python train.py --num_hidden_layers=15 --init_mimetic=0.5 --weight_decay=0.25 --final_lr_fraction=0.1 --max_steps=9562
Each number is 200 + 20 x the weight over its row's rms, rounded and kept within 0 to 999. Layers, rows and columns count from 0. The size before them is the row's rms in percent of the matrix's.

# down: layer 6 MLP down (transposed), 1536x384, rms 0.0278, rows 97-132, columns 192-287
# up: layer 6 MLP up, 1536x384, rms 0.0305, rows 98-133, columns 192-287
down97,112,191,196,210,180,251,201,202,186,168,194,245,172,195,175,216,215,227,159,208,168,191,249,191,215,215,168,194,177,196,194,215,208,207,196,218,188,193,185,182,190,210,191,196,208,201,192,171,242,195,179,228,150,219,205,210,206,183,194,218,211,220,169,201,177,199,176,200,242,197,197,198,170,201,213,245,189,184,229,181,178,230,162,198,188,197,145,209,217,225,180,196,195,194,232,175,210
up98,097,218,245,203,225,174,200,263,193,192,138,210,196,185,183,189,179,179,162,217,176,165,198,210,225,216,193,197,221,226,217,216,185,211,198,187,184,190,178,242,199,195,187,190,174,174,200,181,198,176,227,208,176,204,211,201,192,208,205,214,212,183,237,191,224,207,201,190,187,200,193,218,211,219,200,244,183,206,183,178,191,192,207,171,214,193,173,216,191,207,214,195,189,171,182,200,229
down98,080,195,187,206,182,213,228,154,248,211,203,240,198,213,200,194,247,192,198,205,216,190,212,165,186,207,193,238,189,192,161,227,190,180,201,221,205,199,209,211,225,192,170,169,206,230,213,218,201,227,216,188,210,205,213,195,189,186,180,235,203,254,197,151,168,207,220,222,210,227,246,190,199,184,166,208,205,208,198,238,204,196,205,221,218,211,203,200,251,189,208,171,227,220,195,189,156
up99,094,196,226,201,205,251,240,224,215,195,213,248,211,222,255,235,181,205,135,199,194,202,199,216,197,211,180,203,205,210,205,179,197,201,214,247,197,190,201,188,173,206,165,221,192,221,220,198,158,202,187,194,208,186,175,229,189,209,156,183,185,182,176,201,219,209,205,222,216,193,176,201,245,240,189,235,221,226,186,214,194,209,206,225,227,210,198,202,211,195,197,201,192,208,175,213,204
down99,094,199,202,205,210,184,233,191,208,232,200,237,182,211,219,210,174,190,200,204,217,176,181,226,214,170,205,190,217,195,194,180,202,196,189,187,190,222,164,164,230,181,244,196,144,164,230,199,215,208,212,182,213,192,207,201,212,202,232,212,205,165,198,199,194,191,178,166,225,207,180,246,209,144,223,210,198,202,194,194,207,192,221,144,178,186,203,176,192,204,203,209,175,190,146,233,199
up100,100,201,207,206,214,211,197,155,214,208,227,194,192,192,206,171,241,204,193,233,185,196,197,192,175,183,175,183,213,204,208,154,157,217,201,234,238,201,220,173,219,196,199,206,188,204,187,198,211,192,224,173,191,206,215,181,224,197,195,207,195,214,191,222,220,206,216,194,205,163,171,190,213,193,167,185,188,211,213,225,215,190,169,187,204,217,178,194,169,189,193,172,209,187,253,204,234
down100,097,189,211,225,221,159,197,198,231,191,185,197,179,206,185,207,175,203,197,201,207,193,210,225,187,158,212,197,158,204,189,230,226,189,208,195,212,205,148,188,190,223,208,210,178,213,216,167,234,232,209,203,206,191,163,217,187,191,227,182,190,197,193,228,212,195,198,220,228,172,226,182,174,216,200,183,203,235,203,201,206,174,180,215,218,194,209,175,199,177,199,226,238,192,198,223,199
up101,101,209,232,174,218,184,189,176,213,188,191,216,224,184,229,242,188,184,168,191,181,224,196,205,246,222,216,187,188,184,189,207,178,218,234,249,207,211,188,193,212,219,217,215,190,198,180,234,198,178,192,191,173,212,184,173,233,198,196,196,201,169,190,212,205,202,162,221,208,222,212,231,219,233,186,163,184,204,177,174,174,184,188,204,189,196,203,198,182,196,233,191,195,193,196,216,206
down101,100,222,179,207,175,173,207,183,214,202,157,210,181,191,185,227,200,176,198,220,174,209,170,231,215,210,203,200,200,214,207,214,191,209,156,198,166,204,202,224,186,181,185,199,198,160,200,172,168,190,191,213,221,203,202,203,213,214,188,191,213,225,180,189,203,200,188,187,179,193,194,233,198,238,208,191,223,187,178,170,161,179,237,193,184,197,201,188,203,171,187,230,213,175,179,192,237
up102,094,195,178,189,206,205,235,201,188,198,182,226,173,252,204,225,202,197,180,211,207,160,197,199,205,205,209,187,183,206,246,236,237,226,180,227,207,214,213,234,172,208,170,198,186,184,244,135,174,217,217,210,204,214,194,225,190,204,215,220,194,211,225,187,193,182,190,235,189,197,187,227,244,203,141,208,205,209,211,199,213,204,194,210,232,209,173,192,226,206,152,181,198,211,192,189,245
down102,099,174,211,186,191,194,187,179,211,220,188,174,198,212,191,207,207,239,197,200,204,218,179,193,197,166,223,136,187,213,203,207,178,168,193,207,163,181,228,179,234,180,207,194,217,214,191,205,216,205,200,203,224,216,198,156,197,212,159,220,185,194,213,204,214,180,202,208,207,179,186,225,188,205,189,152,179,235,191,170,199,185,196,227,197,230,172,175,215,193,188,191,186,180,190,231,210
up103,089,166,215,208,190,157,184,238,181,187,213,221,151,204,206,182,214,174,240,205,180,192,236,195,224,207,196,190,182,166,218,238,205,200,215,213,204,236,203,188,204,208,188,194,189,186,231,206,194,199,186,195,198,209,215,198,191,189,181,191,208,210,199,176,177,173,169,218,193,195,194,209,193,213,192,241,229,200,238,189,207,179,195,198,231,171,178,201,236,209,178,172,215,218,188,209,194
down103,090,220,194,182,208,194,181,232,241,200,196,220,208,232,180,197,207,200,194,199,196,193,198,213,229,186,203,190,219,206,166,219,173,224,207,212,184,181,213,195,168,209,228,176,199,218,178,154,221,178,243,213,185,221,242,202,185,185,226,214,220,201,188,210,213,203,179,179,208,196,226,224,217,222,210,191,177,201,157,195,181,183,189,210,219,190,202,214,207,194,223,226,184,216,208,238,182
up104,091,188,197,250,217,210,198,224,218,205,210,211,207,224,176,205,204,212,193,197,217,249,178,231,213,194,196,219,169,196,171,203,219,210,191,191,188,210,232,198,211,196,210,200,205,214,173,211,167,196,196,181,202,185,200,199,189,169,182,239,175,190,215,185,190,246,188,158,187,197,241,215,193,211,187,180,205,197,197,213,209,191,201,200,177,245,217,207,200,185,207,161,180,138,206,250,194
down104,088,209,173,189,168,196,194,198,219,221,174,216,186,194,157,211,211,225,180,203,224,166,216,194,225,207,187,242,218,176,214,203,157,188,196,204,227,196,185,193,182,165,217,212,233,197,237,206,216,210,225,186,211,236,187,189,220,195,228,181,202,219,210,228,184,184,192,221,204,219,200,211,195,198,194,223,215,193,187,203,226,198,198,176,201,173,188,200,175,189,189,207,217,236,238,176,173
up105,098,185,216,214,218,203,202,205,182,215,180,198,203,194,186,219,188,157,227,191,209,194,207,166,223,232,185,192,173,212,211,220,177,201,228,224,194,229,248,211,218,218,160,183,224,211,188,191,218,207,207,208,204,214,179,182,210,181,195,209,206,181,204,201,213,180,195,199,208,194,181,218,239,171,188,193,160,183,130,179,183,194,197,159,176,183,200,224,183,176,234,185,189,199,189,190,186
down105,091,195,212,212,230,210,202,199,199,227,206,201,221,208,193,185,203,181,230,207,188,198,228,200,200,207,198,223,194,179,226,204,177,196,189,232,179,241,184,187,207,198,169,180,182,160,218,217,184,228,184,235,219,197,151,261,172,181,179,188,190,222,185,195,192,184,203,222,176,207,199,183,213,203,183,240,189,187,199,208,222,206,203,176,201,152,187,233,170,191,212,205,207,233,215,207,195
up106,108,218,160,206,196,202,201,202,216,220,174,205,179,216,195,203,161,178,164,180,195,208,250,194,255,170,211,187,227,150,229,203,206,191,229,228,206,218,216,165,217,197,190,209,183,201,214,193,205,207,167,215,177,223,223,212,206,181,207,189,224,218,202,233,179,210,206,194,234,213,165,164,185,222,209,189,232,172,210,176,252,181,202,193,203,213,212,203,208,181,180,233,192,219,167,199,207
down106,101,217,176,196,227,227,213,196,174,188,184,190,176,201,208,210,205,203,165,208,240,206,184,202,225,205,175,146,167,205,244,146,189,205,230,174,199,168,213,218,164,194,213,184,200,197,223,205,193,222,197,233,217,196,224,230,192,218,215,195,168,202,199,203,193,179,182,178,249,206,175,219,191,183,198,194,178,226,204,191,201,221,188,205,227,187,199,212,240,154,208,234,191,191,161,193,234
up107,109,179,225,183,232,232,221,222,219,175,207,209,192,191,203,215,238,188,180,212,222,224,198,191,236,190,198,182,184,224,186,201,189,228,237,202,201,207,249,216,219,212,201,219,185,223,194,194,201,191,189,207,220,188,213,249,217,188,190,214,185,191,204,216,172,186,202,231,173,202,219,152,219,178,182,217,163,232,177,210,201,191,223,174,184,223,191,206,168,188,179,173,167,175,224,243,168
down107,108,190,198,165,216,192,204,203,210,208,157,175,144,166,191,193,160,231,185,244,225,183,194,201,241,182,214,169,199,165,216,195,222,212,190,196,193,242,177,201,201,188,233,184,211,185,209,166,188,211,210,231,160,173,214,219,197,192,171,213,170,212,204,191,200,202,204,209,199,210,212,178,148,219,230,163,210,211,223,189,235,245,204,221,216,210,196,167,234,208,191,216,224,225,185,200,226
up108,099,193,166,211,194,223,216,190,178,230,204,206,202,218,197,213,199,214,237,163,205,191,231,180,218,172,184,185,218,185,190,188,219,204,218,223,212,226,155,174,188,203,187,201,193,215,211,177,184,192,206,198,200,194,207,175,235,201,177,196,213,193,228,207,194,219,238,206,188,199,206,207,230,252,185,199,224,199,160,198,195,221,199,215,202,182,226,239,189,206,217,209,232,222,206,181,204
down108,094,221,228,168,204,191,188,204,198,190,164,220,193,195,167,194,174,233,195,175,205,206,171,251,152,191,180,256,187,214,220,214,180,209,153,213,191,183,218,190,197,222,216,207,152,200,180,179,210,216,194,164,214,213,212,225,175,184,203,225,203,174,170,171,222,240,172,193,191,193,222,200,198,197,204,186,167,182,234,194,208,178,206,199,162,213,222,229,207,192,196,155,191,196,170,218,205
up109,078,189,194,199,217,228,239,206,185,207,184,200,206,211,220,205,210,194,220,172,207,213,170,191,183,212,200,197,195,215,211,190,173,225,203,215,209,226,222,231,199,199,175,196,179,201,227,206,171,192,181,194,145,155,198,177,184,226,185,210,200,207,192,204,219,179,186,177,187,212,195,197,205,188,196,213,230,174,195,192,195,208,182,181,184,176,206,198,215,190,165,225,219,185,160,209,177
down109,098,185,204,171,194,208,223,188,205,215,198,197,226,223,218,200,213,190,197,175,213,233,204,223,178,190,208,180,198,199,186,159,163,242,223,230,170,221,246,221,186,198,209,206,216,233,194,193,170,185,185,193,155,186,203,172,215,241,172,204,207,222,204,198,226,207,191,186,212,201,179,190,202,173,184,224,210,187,199,211,189,187,199,197,161,193,229,186,221,185,232,200,207,206,181,216,198
up110,090,185,207,198,211,206,196,199,202,191,201,184,199,190,253,229,202,201,205,237,227,194,206,210,188,190,200,185,220,238,211,185,205,196,237,224,181,192,191,205,221,248,176,166,185,160,179,197,206,188,196,230,177,210,193,186,184,200,192,232,188,186,165,241,191,202,201,186,170,149,217,189,207,201,188,197,203,169,208,188,199,192,182,200,189,205,208,201,182,212,211,204,231,196,183,185,242
down110,087,194,213,197,189,212,220,161,235,222,164,186,185,198,160,224,207,216,196,206,236,197,192,179,200,205,180,209,152,200,214,194,237,193,191,206,210,215,218,215,210,179,174,221,209,247,183,215,199,228,191,201,213,204,187,164,235,194,166,196,172,228,190,214,224,206,203,179,178,179,197,209,190,183,196,199,178,204,235,179,205,155,212,228,205,165,174,192,224,224,195,165,191,213,230,211,210
up111,104,193,202,172,224,204,199,220,186,218,184,188,223,177,189,217,221,191,202,190,197,224,202,205,176,212,177,203,180,196,196,161,165,187,216,198,219,188,233,213,216,171,149,188,191,204,200,194,168,200,173,173,193,172,182,188,196,258,179,223,207,166,188,225,239,232,230,198,179,174,198,200,237,210,190,218,191,227,202,200,192,206,224,177,232,216,168,183,213,222,215,194,193,179,163,203,187
down111,102,238,185,188,209,209,215,186,172,211,179,199,196,175,236,208,235,158,162,179,210,194,201,210,189,228,205,235,220,229,177,176,179,192,188,212,228,180,194,168,175,227,209,196,198,205,191,177,260,181,236,180,190,226,187,220,219,214,208,191,175,192,216,254,178,211,193,184,198,202,204,231,178,194,226,239,205,212,180,200,207,175,164,191,153,188,213,210,220,230,189,203,196,187,204,217,169
up112,091,161,207,185,209,226,205,221,218,210,192,164,226,188,204,217,197,216,213,206,204,218,205,188,168,190,195,187,141,200,163,166,154,208,214,189,187,175,224,259,202,192,201,219,231,211,204,170,214,162,200,202,211,199,182,183,205,244,169,186,161,207,233,224,220,168,221,184,217,189,192,187,214,202,192,218,189,208,177,201,213,208,193,166,221,235,214,211,171,202,198,170,188,181,158,231,188
down112,091,200,189,176,187,182,218,178,170,190,198,222,170,160,154,227,185,194,183,194,225,222,213,181,200,211,161,173,211,224,213,227,190,195,198,199,218,212,164,178,210,203,257,181,219,205,179,210,217,258,195,171,202,193,222,264,247,178,193,221,210,173,241,222,198,241,197,197,209,186,209,228,213,210,204,194,220,166,202,222,197,219,174,210,192,194,202,202,206,171,197,209,194,198,166,239,221
up113,095,204,239,160,181,188,214,191,172,204,188,188,219,211,222,175,172,174,165,207,211,181,196,180,220,207,185,193,198,169,187,162,179,211,199,213,154,205,235,193,206,218,173,191,201,224,196,182,182,191,195,187,220,216,193,223,237,244,174,216,225,196,190,184,217,199,191,189,179,184,202,206,189,213,192,218,255,182,165,200,166,205,206,200,180,198,190,193,218,174,218,210,202,179,182,194,208
down113,098,175,193,195,189,201,199,200,210,208,183,195,200,181,190,231,196,193,230,207,205,213,239,194,195,147,224,174,202,217,199,219,213,229,169,207,213,210,189,180,184,175,227,194,181,173,240,203,204,193,200,215,197,210,210,169,169,176,207,193,171,228,204,210,210,194,194,204,211,204,177,197,187,186,209,222,164,202,202,200,236,161,168,229,190,206,231,205,197,208,189,193,183,194,184,198,203
up114,115,214,186,217,207,203,210,187,186,204,196,212,179,189,191,218,222,177,179,166,170,212,201,179,187,172,176,171,168,168,219,171,175,210,235,231,234,188,203,191,221,253,193,207,170,250,242,228,154,229,209,206,205,239,208,198,218,234,215,203,256,250,218,211,195,194,236,173,188,197,186,244,218,216,194,195,181,160,212,180,205,235,188,202,191,190,236,213,209,187,215,206,209,176,169,197,189
down114,117,214,218,179,209,215,194,201,218,212,202,191,205,186,229,170,182,224,212,197,221,225,214,172,204,216,219,186,188,205,172,217,236,203,193,193,191,197,191,181,214,196,174,180,172,187,199,200,191,195,177,180,232,213,207,150,201,206,183,199,214,201,216,142,220,241,219,182,204,176,185,238,219,186,196,184,209,193,225,168,213,201,210,215,165,197,190,200,208,189,191,180,217,182,232,197,246
up115,104,210,184,195,200,207,179,180,179,187,196,189,223,192,181,199,203,189,190,191,187,212,185,218,190,189,152,202,210,186,178,154,174,205,234,213,216,225,216,202,220,229,188,209,206,222,185,202,168,168,174,194,200,223,198,201,223,237,182,212,221,184,194,197,224,182,203,165,220,186,251,224,194,172,194,214,217,193,143,215,195,208,182,171,179,155,220,203,228,211,176,192,213,143,214,226,182
down115,098,162,235,231,191,213,235,189,231,194,249,167,211,199,235,213,212,252,205,207,191,232,205,211,189,194,239,197,183,205,232,229,179,201,201,216,202,235,195,230,213,205,223,198,211,197,211,228,184,195,183,199,194,199,206,191,154,206,198,186,174,213,181,175,181,215,185,170,179,193,177,186,187,215,210,225,203,208,195,243,208,212,203,224,179,220,191,184,185,180,196,204,211,202,162,191,203
up116,096,164,182,216,210,212,206,229,214,204,193,218,175,204,213,214,217,207,210,233,213,167,212,221,199,190,206,202,209,173,231,198,199,201,196,213,164,171,205,210,168,192,210,155,213,178,193,215,165,168,185,195,221,170,191,135,164,208,209,202,232,181,199,209,200,202,209,232,225,207,217,198,223,192,222,213,169,192,187,226,198,226,206,196,234,212,225,229,172,196,172,193,200,180,184,200,178
down116,094,217,195,190,212,207,179,203,215,219,187,201,216,209,193,197,207,186,179,184,215,229,188,158,230,164,176,178,232,178,206,176,195,199,198,191,250,205,199,203,207,211,185,202,191,170,179,229,200,219,177,209,189,250,204,191,219,224,195,192,202,170,212,211,203,219,207,194,203,172,215,194,200,192,205,206,190,213,221,183,193,184,205,168,172,208,181,215,183,223,210,213,205,204,173,224,215
up117,103,226,192,242,185,229,222,202,197,221,179,219,162,187,213,182,225,205,220,214,200,154,210,161,193,206,197,209,184,199,224,214,185,202,194,204,215,215,208,201,197,196,219,216,206,197,220,190,207,169,173,193,192,184,189,201,166,197,179,210,203,209,189,198,197,235,194,234,202,214,174,182,225,204,188,243,206,189,199,205,221,189,192,159,254,206,168,208,178,192,164,179,230,221,194,203,211
down117,098,169,209,200,195,200,194,169,255,185,208,189,191,194,185,193,155,220,200,206,163,219,173,196,206,197,197,155,218,189,163,186,169,223,233,192,183,180,194,206,224,188,188,182,185,216,222,182,181,208,210,225,166,203,176,203,195,168,180,200,162,191,207,182,167,224,178,154,218,177,173,179,173,183,180,182,228,200,228,194,221,186,194,227,205,222,196,190,214,231,230,203,188,209,191,199,195
up118,095,225,199,214,219,215,188,246,182,220,158,205,182,215,201,210,193,208,196,173,226,175,199,179,201,208,157,192,208,184,214,204,197,196,207,213,205,182,227,206,214,213,179,169,170,171,229,189,170,201,160,201,196,216,236,199,170,198,196,183,157,209,201,211,232,214,214,197,203,220,216,241,220,193,190,206,217,174,200,236,188,182,198,215,220,212,226,231,199,202,219,237,199,208,156,209,195
down118,092,212,192,165,213,191,190,207,200,209,224,206,145,189,195,170,197,187,198,202,207,198,199,169,184,205,214,200,190,203,206,202,213,211,186,187,200,206,221,190,207,183,196,189,188,192,222,210,232,225,215,199,191,211,174,206,192,232,200,226,175,207,183,172,190,198,239,242,176,172,211,149,187,185,192,189,214,196,201,201,213,208,190,200,164,212,201,207,206,187,236,210,180,190,184,201,167
up119,106,199,206,209,198,198,190,192,197,189,180,244,220,219,191,210,176,205,211,208,209,205,229,163,199,207,205,195,187,197,223,196,215,202,200,191,203,200,206,215,223,209,184,214,202,203,196,176,192,239,195,203,167,192,217,194,210,181,193,208,226,228,200,272,204,274,198,162,214,196,213,219,189,221,177,185,181,180,199,179,253,204,182,231,266,218,186,196,240,175,181,227,182,190,188,190,200
down119,105,169,163,196,203,175,200,183,193,168,189,222,184,174,195,184,176,181,195,197,176,188,198,226,243,183,230,223,232,176,193,210,209,187,217,224,171,209,171,180,202,178,195,184,195,199,206,154,177,230,216,188,196,234,189,198,180,179,203,193,195,221,224,219,205,205,187,195,214,193,169,196,220,191,192,189,216,181,210,198,213,231,187,188,232,142,177,197,216,209,235,178,216,199,203,186,236
up120,091,202,177,152,187,247,202,175,208,193,214,236,188,238,208,209,185,164,176,208,196,205,207,201,184,202,199,196,227,242,197,190,163,210,186,240,191,230,228,190,168,183,190,195,218,173,227,174,188,189,184,188,181,216,220,197,188,180,174,200,186,206,208,223,186,184,214,220,204,196,199,201,221,255,195,207,224,183,176,185,211,170,238,194,228,218,186,242,197,216,172,169,210,218,168,178,212
down120,091,213,210,217,208,201,185,192,212,215,211,223,217,212,185,191,219,206,215,164,164,219,194,250,193,218,217,230,186,168,221,218,225,208,202,187,203,126,195,219,237,209,217,217,190,226,200,185,193,186,230,206,210,218,176,227,183,227,200,239,181,205,199,179,178,219,196,169,216,221,216,203,197,162,220,186,201,190,170,196,177,218,130,180,175,198,188,191,198,183,206,236,209,210,160,204,219
up121,097,191,200,180,201,237,200,179,201,217,214,171,239,228,205,221,197,185,181,189,227,208,172,217,231,228,211,184,214,226,163,151,223,220,221,206,237,202,206,230,200,198,175,175,208,215,185,187,212,172,224,208,183,201,202,193,242,200,203,206,168,205,169,183,204,199,250,201,185,182,230,235,214,160,174,213,208,216,189,228,195,170,180,188,173,222,214,206,191,163,228,191,192,175,213,185,207
down121,096,172,203,189,218,199,208,164,217,213,177,224,185,199,184,236,172,187,203,214,202,196,190,182,228,219,214,180,193,205,222,215,180,199,166,180,226,173,188,173,179,149,209,198,221,205,170,175,200,222,223,201,212,193,213,175,197,205,193,183,196,230,232,201,230,218,200,151,218,185,206,206,191,191,207,229,214,195,222,212,239,194,186,184,194,188,198,227,217,199,172,216,204,226,179,213,210
up122,109,217,244,208,196,201,211,217,207,231,183,174,260,215,166,204,196,168,177,190,213,191,174,195,195,179,210,181,154,197,210,170,209,200,216,200,236,195,225,207,202,204,201,236,190,203,220,193,218,186,215,215,162,220,182,213,190,236,208,207,224,162,209,216,197,149,170,190,204,146,236,193,178,211,187,238,208,195,173,202,232,209,215,185,228,217,177,215,194,198,178,205,170,206,215,189,203
down122,117,221,209,202,170,141,241,166,181,222,205,200,178,196,176,204,185,199,195,197,221,225,154,184,186,181,182,182,210,181,194,208,203,197,223,210,229,174,167,206,194,218,205,177,190,197,213,219,241,200,201,211,208,205,204,213,210,159,202,234,215,207,187,191,189,221,175,182,196,227,200,202,213,221,192,178,220,166,193,229,192,216,193,186,200,171,204,183,206,204,172,222,194,194,172,214,190
up123,084,234,188,222,200,195,218,184,160,198,147,227,211,190,228,200,194,184,212,226,194,214,205,192,158,210,210,218,196,161,217,202,185,200,179,205,223,227,166,219,201,203,167,210,208,177,229,182,231,177,174,198,189,213,208,175,177,216,188,210,199,177,218,200,214,211,181,188,208,214,211,174,198,182,196,201,192,207,187,205,190,197,188,202,242,204,192,222,189,213,199,186,211,180,224,220,215
down123,087,156,202,200,184,212,176,217,227,213,202,173,175,188,209,192,230,222,208,167,196,217,178,207,201,185,223,159,197,195,195,201,205,177,227,233,192,192,207,181,209,193,234,214,207,196,209,235,199,225,233,210,212,174,201,186,219,200,195,221,185,244,186,212,239,238,201,194,184,216,191,207,198,221,202,185,168,173,227,177,182,206,210,196,172,174,245,207,180,160,196,211,191,182,186,213,204
up124,110,204,211,193,205,230,194,197,216,188,183,202,209,209,216,185,239,184,162,193,217,250,200,193,162,226,182,189,191,220,196,160,189,227,241,201,193,171,235,207,201,197,164,173,181,198,185,187,149,184,186,164,179,195,216,195,201,228,205,190,210,175,193,206,223,195,210,235,197,156,192,220,230,199,189,217,212,209,208,200,194,193,181,193,185,238,208,205,207,199,172,203,199,177,186,192,265
down124,107,164,186,200,188,204,191,181,201,212,195,179,183,169,222,241,211,215,212,213,194,219,172,215,232,218,205,179,185,201,198,193,205,210,217,198,157,210,208,185,194,188,206,199,197,206,199,195,217,209,220,249,200,158,193,153,226,186,194,191,210,208,188,198,167,208,231,193,192,222,213,202,177,218,222,217,203,173,159,195,194,179,186,158,185,180,209,179,180,176,213,182,210,207,213,178,198
up125,113,149,210,208,236,202,228,214,196,235,215,200,208,200,199,243,233,232,221,196,203,231,199,213,199,154,170,183,210,214,218,183,212,202,190,206,224,207,207,181,209,215,219,191,217,191,213,198,219,194,213,213,180,202,181,205,166,204,189,214,179,187,187,209,209,230,215,169,189,167,228,187,203,211,181,224,215,176,202,222,223,222,218,211,211,227,209,232,236,212,171,191,189,195,221,216,189
down125,124,192,200,210,206,219,195,216,218,183,190,232,200,207,206,183,181,181,180,222,189,211,219,190,192,236,164,191,213,177,167,209,181,220,229,203,212,206,169,210,226,177,177,184,185,230,166,208,198,179,173,238,191,218,218,182,194,190,217,211,187,200,234,217,178,218,195,200,229,169,182,150,192,243,197,186,210,204,237,229,209,140,168,196,194,194,189,251,216,179,239,211,212,218,212,246,209
up126,109,195,215,188,192,203,231,219,190,183,209,215,173,225,231,218,169,173,210,162,199,175,200,183,194,193,180,192,218,175,213,197,178,194,193,204,204,182,207,215,182,198,190,210,197,213,243,180,189,241,183,190,184,225,223,183,188,185,176,217,200,239,199,215,219,215,206,228,260,236,203,224,190,221,180,225,191,209,191,158,228,179,183,199,223,180,211,209,213,176,207,242,179,226,182,225,237
down126,103,226,190,181,199,205,193,185,203,186,199,166,177,202,212,168,209,216,215,236,183,182,223,195,184,202,202,197,206,231,224,190,193,181,182,200,191,192,218,225,204,204,176,212,167,209,209,200,193,213,187,218,221,220,195,214,192,196,204,201,226,167,211,167,176,193,215,178,205,210,188,177,184,196,187,191,197,194,186,199,209,202,194,193,203,235,217,199,200,199,189,191,205,220,174,194,208
up127,088,218,209,197,199,203,206,176,173,183,177,174,206,175,191,203,220,217,174,204,247,213,211,202,150,222,183,177,196,199,211,220,190,221,173,219,224,194,221,195,202,223,186,169,199,176,225,180,172,194,191,198,193,186,212,179,212,173,206,219,183,211,202,195,200,182,216,203,201,220,171,216,210,232,181,223,140,195,212,208,201,188,215,208,241,169,202,218,208,213,177,202,218,175,197,196,232
down127,089,185,189,215,213,187,182,201,230,207,194,200,202,192,177,243,182,231,196,234,168,205,194,209,163,231,182,166,202,176,226,212,209,205,216,183,212,217,179,195,203,183,194,211,236,203,182,182,227,196,216,213,185,180,196,210,235,212,200,206,191,202,183,207,205,234,214,188,195,205,194,197,166,193,214,204,213,210,146,200,196,229,194,166,212,234,188,203,189,167,207,219,215,243,155,202,206
up128,114,193,194,162,206,220,209,216,189,195,220,203,198,202,195,238,201,185,212,177,202,225,225,167,200,205,189,179,212,213,224,181,165,191,196,185,183,199,217,228,191,236,193,197,174,201,198,207,166,152,214,236,225,224,201,201,216,199,197,200,216,219,258,247,241,210,218,205,230,216,207,204,196,196,189,203,177,174,194,212,230,200,166,195,234,204,214,205,182,204,184,176,186,206,190,205,182
down128,107,226,229,229,197,202,199,217,214,229,213,178,207,205,170,199,200,197,200,221,176,184,179,190,173,181,189,148,186,184,226,196,210,194,196,173,159,199,216,225,202,199,192,181,216,201,196,185,196,224,174,181,242,191,207,197,208,203,200,210,196,218,206,206,215,203,180,173,189,196,207,244,195,196,204,158,151,232,196,207,176,174,204,200,208,214,223,162,202,245,210,232,207,184,182,202,204
up129,101,231,222,215,198,214,206,198,174,204,186,248,187,197,215,235,195,216,186,198,207,178,220,209,209,193,169,186,216,216,209,218,178,205,216,194,203,177,203,189,177,210,210,186,221,200,224,203,223,175,204,152,198,220,215,195,209,193,200,165,213,184,206,240,228,183,189,191,147,209,149,183,190,224,179,200,244,222,176,180,256,187,185,207,204,232,214,229,213,219,192,194,173,183,220,214,200
down129,092,148,207,190,179,179,217,197,192,193,192,185,201,210,195,228,227,223,216,182,189,191,203,234,220,229,229,178,197,187,251,182,204,207,196,194,205,217,175,208,198,193,215,206,222,200,170,198,198,199,222,189,152,196,206,222,155,223,208,205,212,187,177,207,181,205,190,188,198,191,196,198,189,196,213,192,190,205,202,220,200,239,234,215,197,163,168,182,229,223,185,194,222,212,197,165,202
up130,101,151,170,235,195,233,202,206,150,211,180,221,179,167,189,216,221,223,203,217,188,194,192,231,194,203,183,201,189,201,204,217,197,218,181,189,194,207,194,228,207,193,204,197,202,204,237,204,182,195,173,206,193,203,217,189,181,159,176,202,206,191,209,206,212,212,209,187,204,187,184,202,189,227,199,210,194,179,200,175,228,200,199,163,187,201,226,212,210,179,210,176,220,167,205,188,192
down130,102,212,186,180,186,215,197,184,210,145,226,212,187,185,182,205,198,181,218,233,207,216,202,210,199,156,185,185,183,183,206,198,187,203,224,235,253,218,197,218,211,181,189,192,190,191,232,205,173,218,197,181,179,184,207,178,204,219,190,162,175,211,208,204,229,177,194,202,186,221,215,199,204,184,201,219,217,196,187,229,206,188,201,199,156,198,190,174,211,178,212,238,195,181,192,195,204
up131,122,181,226,195,221,208,196,179,191,192,215,223,225,207,168,204,194,170,195,211,198,155,207,191,194,165,172,241,200,229,219,189,207,162,179,195,201,226,220,179,226,152,223,206,197,194,211,201,175,187,154,178,209,202,203,171,197,201,172,223,204,210,196,210,213,218,210,209,181,210,184,188,223,204,118,182,218,203,170,206,212,187,244,194,232,210,207,232,219,176,203,207,204,202,173,206,198
down131,081,193,198,188,205,190,203,212,207,199,192,216,196,206,193,197,198,186,182,203,202,187,201,191,190,185,191,276,197,205,197,207,187,55,193,201,196,212,206,202,207,185,196,205,203,197,204,205,191,189,188,186,193,200,197,190,193,201,180,208,203,195,195,195,204,200,209,195,192,204,201,201,215,194,61,195,194,201,200,199,202,195,227,199,205,198,203,210,203,192,193,198,202,187,185,199,195
up132,079,193,213,205,209,201,229,185,207,176,175,219,209,245,204,232,196,245,211,202,221,196,200,186,214,209,240,166,187,189,230,164,193,213,198,223,183,187,246,174,185,211,196,231,162,234,208,166,175,190,208,204,194,189,259,175,197,166,169,194,185,183,192,193,194,200,188,221,178,191,212,165,222,160,156,165,205,229,190,191,176,210,203,198,214,207,202,204,196,194,189,190,214,200,225,215,213
down132,086,188,190,189,211,193,196,219,222,209,236,211,165,125,233,201,190,180,201,223,166,198,175,223,208,203,160,215,214,227,203,237,173,186,201,202,217,225,171,217,195,211,217,162,214,170,189,200,182,209,218,203,214,216,206,210,216,215,216,192,201,193,230,217,204,178,228,215,200,170,193,225,186,228,227,231,198,206,199,175,228,192,186,221,202,194,164,199,169,191,235,221,189,201,195,201,239
up133,108,184,167,211,218,209,204,214,176,184,199,201,168,168,206,210,214,206,216,192,182,197,237,208,215,162,186,192,179,200,217,166,201,200,199,219,199,213,207,202,229,214,219,230,236,192,231,199,187,202,194,172,202,201,221,148,199,187,191,199,192,226,216,230,222,191,196,179,202,207,158,173,206,201,191,218,208,167,211,226,209,200,176,190,242,199,188,207,191,215,207,243,167,201,233,252,178